python train.py --num_hidden_layers=10 --num_key_value_heads=10 --head_dim=64 --intermediate_size=2560 --vocab_size=16384 --hidden_act="gelu" --positions="rope" --rope_theta=500000.0 --bias="all" --parallel_block=true --init="orth" --init_std_qkv=0.0186 --init_std_down=0.0 --lr_head=0.00567 --max_seq_len=2048
Each number is 50 + 10 x the weight over its row's rms, rounded and kept within 0 to 99. Layers, rows and columns count from 0. The size before them is the row's rms in percent of the matrix's.

# layer 7 MLP down (transposed), 2560x640, rms 0.0312, rows 1264-1313, columns 576-607
098:51 46 43 35 59 28 46 54 28 36 43 60 53 45 48 36 43 34 56 38 49 53 42 50 41 42 62 55 39 43 40 49
098:19 45 44 61 57 45 64 59 66 63 59 48 39 49 64 41 43 68 59 55 58 38 63 48 46 46 57 47 32 55 58 50
101:51 55 63 52 44 40 58 59 41 26 50 64 52 50 54 66 57 38 68 38 48 50 65 31 50 59 54 69 49 38 55 54
093:57 37 49 54 59 48 66 49 23 67 53 52 43 41 52 51 41 58 57 55 54 59 50 60 51 43 54 54 32 56 46 49
093:45 60 48 47 36 37 64 45 61 59 51 28 54 44 43 50 48 56 52 48 34 66 66 56 43 46 61 63 61 52 23 49
096:61 57 47 58 50 51 58 54 52 60 45 32 53 57 47 63 38 42 33 36 61 56 51 47 39 54 51 35 31 44 42 39
098:46 55 61 59 35 52 47 69 47 26 37 41 68 49 52 48 38 48 47 59 40 48 53 36 46 44 44 43 36 51 53 37
095:43 38 51 52 51 34 56 57 70 66 60 61 33 53 38 43 53 54 44 32 55 48 43 64 25 51 42 50 53 43 35 50
116:50 50 51 53 33 51 47 37 58 40 52 55 43 45 66 57 56 55 46 45 59 39 48 40 41 45 45 44 68 57 58 46
107:47 58 38 36 43 40 40 57 44 64 59 60 57 55 35 50 56 35 55 42 55 59 38 35 54 41 59 53 56 51 37 69
093:48 49 60 58 44 43 30 56 56 32 50 39 40 44 46 33 57 46 43 35 48 54 70 45 49 91 41 53 41 64 39 61
095:48 51 57 49 48 57 66 50 47 40 45 41 39 55 34 52 26 55 49 43 46 46 37 51 42 56 68 43 31 58 35 56
153:48 43 57 39 33 50 49 42 47 56 54 53 53 48 62 51 60 67 57 60 47 68 60 51 47 51 65 50 54 63 50 53
106:28 54 34 55 77 53 50 48 62 53 36 55 23 50 33 37 41 46 39 45 41 39 51 39 46 58 47 29 61 51 49 59
105:36 36 73 55 34 50 43 47 62 78 50 42 55 25 55 37 52 65 59 47 30 38 53 52 48 66 44 28 57 60 42 57
089:64 48 39 54 52 60 63 31 55 61 53 44 51 55 44 68 54 54 44 33 57 63 54 50 52 45 44 44 57 53 49 51
093:36 35 63 39 59 70 35 51 39 61 58 44 41 48 39 60 66 63 34 51 36 32 39 41 46 50 39 67 50 32 37 60
117:42 55 59 55 43 48 40 57 45 54 61 53 40 62 42 51 44 41 70 49 52 54 50 45 33 59 58 87 65 46 29 56
089:54 38 66 48 39 48 49 46 41 37 62 51 42 40 47 43 53 54 46 62 41 57 33 50 61 61 50 55 59 37 41 52
096:52 54 47 52 56 45 53 39 46 50 35 32 52 44 80 48 66 74 38 46 55 42 36 67 56 61 51 50 51 55 58 64
107:53 48 58 48 53 41 58 35 53 48 69 55 57 53 39 40 44 60 46 50 58 53 42 54 51 66 44 66 47 51 41 50
105:56 64 53 44 48 27 38 44 56 39 52 41 55 52 46 44 50 55 45 32 64 50 58 59 74 46 75 56 47 67 37 34
104:58 67 49 48 58 53 44 48 36 32 42 55 64 51 43 38 27 65 53 56 62 58 31 42 47 48 61 58 44 40 49 33
104:50 46 53 45 52 64 37 63 65 44 40 56 60 54 34 49 49 29 36 52 61 46 58 47 43 55 44 32 53 41 51 61
098:55 46 64 39 46 51 54 47 42 43 47 54 44 58 29 76 52 56 40 54 71 41 46 35 60 62 52 47 57 58 45 38
121:69 31 70 63 46 37 52 44 64 46 60 43 51 34 48 41 43 59 60 69 43 48 46 48 54 36 52 44 62 51 57 49
087:48 62 43 40 55 52 49 43 41 74 84 44 39 43 58 38 56 54 44 49 58 51 51 52 49 56 47 42 67 50 44 57
083:44 70 51 51 36 58 57 73 50 57 44 73 53 44 40 51 65 34 53 49 65 52 64 61 48 59 53 51 60 60 47 43
097:51 44 53 80 51 53 36 44 63 58 49 52 46 52 37 42 55 73 58 46 54 34 60 46 64 64 20 29 30 38 68 67
099:56 52 43 69 55 60 43 42 43 55 56 38 44 59 53 54 57 63 38 53 43 54 73 47 51 47 49 53 49 56 38 49
104:47 61 51 31 61 49 53 57 32 50 42 52 56 57 72 58 38 66 54 29 42 54 48 58 58 32 57 49 54 57 48 47
088:56 75 62 52 39 56 51 48 29 55 45 66 54 60 49 66 47 38 72 49 54 63 44 42 39 34 50 52 61 61 55 41
124:57 43 42 44 31 37 42 61 40 41 46 54 50 51 40 57 64 49 67 61 45 56 59 68 34 17 57 43 53 56 50 44
096:44 57 43 63 60 53 42 65 48 53 35 50 48 56 31 56 43 31 45 54 56 63 60 66 34 57 51 36 46 50 37 59
094:50 43 55 50 37 54 75 47 43 53 47 53 69 49 44 57 53 53 44 52 57 65 45 59 59 52 49 63 72 47 44 46
101:35 51 60 60 62 58 61 38 40 62 52 38 58 73 60 39 35 54 43 59 69 48 63 60 56 42 46 38 44 43 55 43
112:43 44 48 46 46 57 44 43 58 36 53 38 58 41 35 56 58 32 50 44 49 68 55 36 46 54 47 48 33 27 40 66
093:74 42 50 40 50 41 59 52 47 69 52 43 52 27 37 48 53 41 45 49 36 55 63 53 39 40 39 43 53 49 54 47
092:47 66 26 39 45 46 55 51 58 60 67 61 46 56 45 43 37 41 50 57 50 61 54 39 30 46 67 50 43 50 52 39
094:37 44 60 44 59 68 40 31 56 50 45 47 37 49 53 62 43 34 50 56 76 45 43 60 42 49 54 55 40 47 59 39
080:50 53 48 41 62 51 56 57 35 41 36 64 54 62 32 46 30 50 58 60 45 68 49 31 48 43 48 58 57 53 57 56
102:51 66 61 55 38 19 35 57 45 38 48 49 50 57 62 46 34 50 63 47 56 64 21 51 44 55 48 61 61 53 44 46
100:59 34 70 53 55 46 40 37 42 50 71 36 59 40 39 45 65 58 42 56 35 71 62 47 34 43 67 60 59 58 34 57
118:59 68 34 43 43 60 55 36 28 75 53 51 53 51 44 74 43 48 48 59 43 37 51 39 51 35 44 39 59 51 46 58
090:48 53 56 58 43 43 71 47 49 59 40 59 47 62 45 41 47 40 48 51 54 44 29 45 59 49 41 53 44 51 47 36
084:60 55 54 57 43 48 45 45 40 38 42 62 39 41 59 70 61 51 47 57 44 34 42 53 50 34 62 49 48 49 36 50
096:66 58 50 52 71 22 41 34 47 51 66 60 60 40 43 40 46 53 53 53 39 51 37 53 45 35 40 76 67 48 52 56
080:46 58 41 52 50 51 54 73 65 45 44 55 48 52 60 41 59 60 33 50 38 52 44 52 65 43 37 39 49 56 56 69
105:57 57 45 49 52 45 43 56 45 47 69 58 60 35 61 44 47 55 58 60 56 41 28 50 53 35 29 56 41 50 65 55
105:53 42 44 66 53 51 53 44 47 43 50 41 41 58 44 54 49 54 58 38 45 20 68 55 69 68 47 53 33 67 62 53
# layer 7 MLP up, 2560x640, rms 0.032, rows 1265-1314, columns 576-607
096:70 53 47 47 38 47 53 39 55 48 50 53 48 51 45 54 57 57 42 46 39 61 38 53 49 30 64 66 69 48 49 45
105:49 76 48 44 53 51 54 40 46 67 68 55 40 61 54 51 51 56 48 49 54 64 44 41 45 52 48 72 57 49 48 54
100:57 61 43 60 37 47 49 46 52 66 57 43 56 59 46 39 47 43 55 62 59 55 62 41 52 58 34 36 67 25 36 71
095:52 61 50 49 41 56 42 32 37 62 58 66 42 54 70 45 43 48 60 33 61 44 48 41 48 71 24 54 60 46 63 53
101:50 49 42 58 45 39 54 55 48 48 57 69 50 48 56 30 52 40 51 66 40 54 49 48 61 46 48 66 49 56 46 64
096:48 52 74 58 49 60 65 63 46 50 55 40 52 53 37 64 58 63 43 44 30 60 66 50 76 31 45 49 60 61 60 56
100:56 62 48 46 45 54 50 58 39 36 45 44 55 51 58 69 66 57 59 64 66 47 49 30 42 51 60 48 55 65 53 41
112:51 56 48 39 48 33 50 46 42 27 61 56 42 42 45 40 52 37 59 45 58 60 42 47 43 51 51 82 68 56 52 64
108:50 57 67 50 36 35 47 57 35 42 48 71 54 34 58 38 60 67 46 62 43 47 47 45 38 35 40 64 62 54 51 38
103:56 55 46 40 34 54 40 54 45 64 51 75 66 55 38 51 67 60 55 56 55 46 46 60 42 32 40 52 57 28 60 49
102:46 45 64 48 49 34 52 25 44 43 56 52 27 52 65 34 55 35 40 66 63 45 69 47 46 51 39 66 67 45 56 44
120:48 43 67 35 35 39 32 46 59 39 48 56 40 42 50 54 68 56 46 65 51 39 73 61 49 55 49 56 44 62 53 54
107:50 53 60 57 59 38 53 56 31 41 79 53 52 42 50 59 62 56 56 37 55 42 41 61 56 40 18 34 51 62 49 69
101:45 53 43 54 53 43 49 49 43 46 59 62 50 49 38 39 49 48 56 39 55 46 77 48 50 41 39 66 58 63 54 52
093:53 72 56 45 46 31 48 61 50 42 73 57 61 56 57 47 45 28 60 54 62 44 44 57 43 54 71 67 45 52 50 51
102:41 54 44 55 46 43 44 57 50 34 30 54 45 50 61 37 35 37 56 41 80 68 70 33 57 65 59 40 47 66 68 31
109:58 46 34 44 44 43 51 52 41 52 62 54 48 41 42 41 61 58 45 57 59 49 50 38 49 54 64 44 41 49 48 66
091:45 58 54 45 67 48 45 58 46 66 41 73 58 62 48 58 43 45 39 48 50 47 68 44 48 31 44 52 51 56 33 42
095:45 41 38 51 70 57 45 45 47 67 50 47 57 70 60 55 51 55 56 61 64 45 35 52 49 38 45 69 53 48 49 35
099:45 54 70 34 45 36 60 55 34 44 36 53 45 25 50 51 47 67 80 50 43 54 48 50 41 37 35 54 41 61 42 37
106:51 53 58 33 52 61 60 49 43 45 56 48 39 23 47 54 54 46 48 43 43 58 54 56 36 59 56 72 43 50 53 47
104:56 54 58 49 46 59 49 56 53 53 55 44 35 37 48 58 65 59 41 56 43 54 59 49 51 51 54 53 57 53 49 51
099:50 64 46 38 54 43 39 56 61 40 67 57 41 30 42 51 66 71 58 62 52 48 45 43 45 50 46 69 40 45 55 54
104:52 44 42 42 33 59 20 63 55 61 51 49 49 47 66 55 46 32 72 54 44 46 52 53 47 47 47 68 58 63 41 61
109:50 47 54 40 32 40 30 52 56 38 59 66 63 45 73 36 51 54 52 46 48 51 53 49 39 33 46 54 64 39 69 57
084:41 46 47 55 43 44 61 49 57 21 37 52 54 53 42 56 55 44 45 34 45 40 46 41 59 55 48 32 34 49 52 49
094:59 50 43 64 38 49 42 29 36 55 38 47 28 50 46 60 44 62 57 57 46 38 46 31 60 36 40 40 48 47 44 48
097:42 62 52 27 43 47 44 43 49 46 54 49 44 44 67 45 52 44 44 30 47 61 50 65 38 44 61 64 61 68 57 45
098:38 58 41 49 35 32 40 70 59 50 41 39 50 52 49 51 64 50 38 44 60 47 36 56 60 31 55 54 52 34 66 70
109:50 48 59 56 61 47 48 46 51 53 53 45 31 55 64 49 56 56 48 74 56 54 76 59 46 43 38 52 61 58 49 59
095:47 37 63 43 47 41 54 52 48 37 37 35 36 51 49 49 60 63 52 50 53 43 57 47 60 51 61 54 58 53 38 60
114:50 58 74 61 35 55 51 48 34 42 20 60 52 39 47 50 68 36 66 53 61 47 47 50 47 52 53 41 51 44 64 55
101:46 56 57 46 42 68 39 56 43 54 58 50 37 39 56 42 65 40 59 48 56 53 72 43 41 61 38 53 61 55 56 46
096:54 50 70 55 44 39 59 59 55 82 48 51 44 57 45 44 44 49 47 46 77 57 62 48 52 45 62 29 55 58 59 48
107:49 58 52 59 54 20 49 27 40 49 49 57 38 29 64 42 47 53 35 54 46 64 51 44 40 37 47 50 52 64 37 68
102:65 32 35 39 49 58 48 53 52 53 54 64 58 59 52 66 55 59 52 53 43 69 51 60 43 58 41 81 54 52 69 42
101:38 59 53 45 44 50 49 51 37 66 42 49 39 47 66 47 44 67 59 57 59 52 45 45 46 50 55 28 60 63 41 38
101:33 60 66 52 38 54 34 33 46 47 51 57 12 29 45 39 40 55 57 63 72 40 58 57 53 52 42 59 57 53 52 52
097:58 51 54 47 39 52 44 73 52 52 57 56 50 56 57 52 67 47 68 52 49 62 53 36 49 54 46 49 51 54 55 57
093:42 44 45 58 33 60 39 37 39 48 68 37 41 35 62 53 64 53 49 49 62 39 55 57 55 58 42 32 61 48 43 47
098:52 55 58 42 58 51 44 66 49 63 46 52 37 48 50 42 48 44 54 54 51 45 59 58 48 53 59 40 47 57 52 52
099:50 43 42 44 53 34 53 46 54 62 30 63 46 52 49 62 37 44 60 44 71 41 52 60 64 57 47 39 48 56 45 59
108:41 49 49 37 54 77 41 47 54 45 36 62 57 59 59 60 37 60 57 60 41 50 63 42 38 55 45 67 55 50 65 42
100:35 65 55 66 61 33 57 53 49 52 43 60 40 48 60 60 55 60 56 66 49 53 53 38 36 42 49 30 53 63 51 69
094:36 50 63 52 59 37 49 43 57 69 48 52 38 53 49 38 44 62 56 51 65 53 65 39 37 60 41 52 46 71 68 46
097:35 43 68 46 43 39 50 33 58 59 45 51 41 45 49 37 62 58 48 61 63 52 63 57 53 62 63 44 54 54 62 49
096:49 37 52 51 53 38 53 39 47 74 45 45 45 42 40 36 59 49 45 59 53 46 48 35 24 53 54 54 61 46 47 42
106:42 53 59 47 56 54 56 47 52 37 33 58 45 54 50 51 37 47 39 55 41 71 76 38 49 41 54 37 52 70 44 53
107:61 59 55 37 36 50 45 44 40 47 47 49 56 45 55 44 49 37 47 60 42 51 43 35 64 35 41 58 69 25 38 46
103:27 35 56 57 62 32 66 47 36 59 58 38 39 52 43 50 54 50 43 56 74 57 65 45 53 39 47 61 58 65 47 53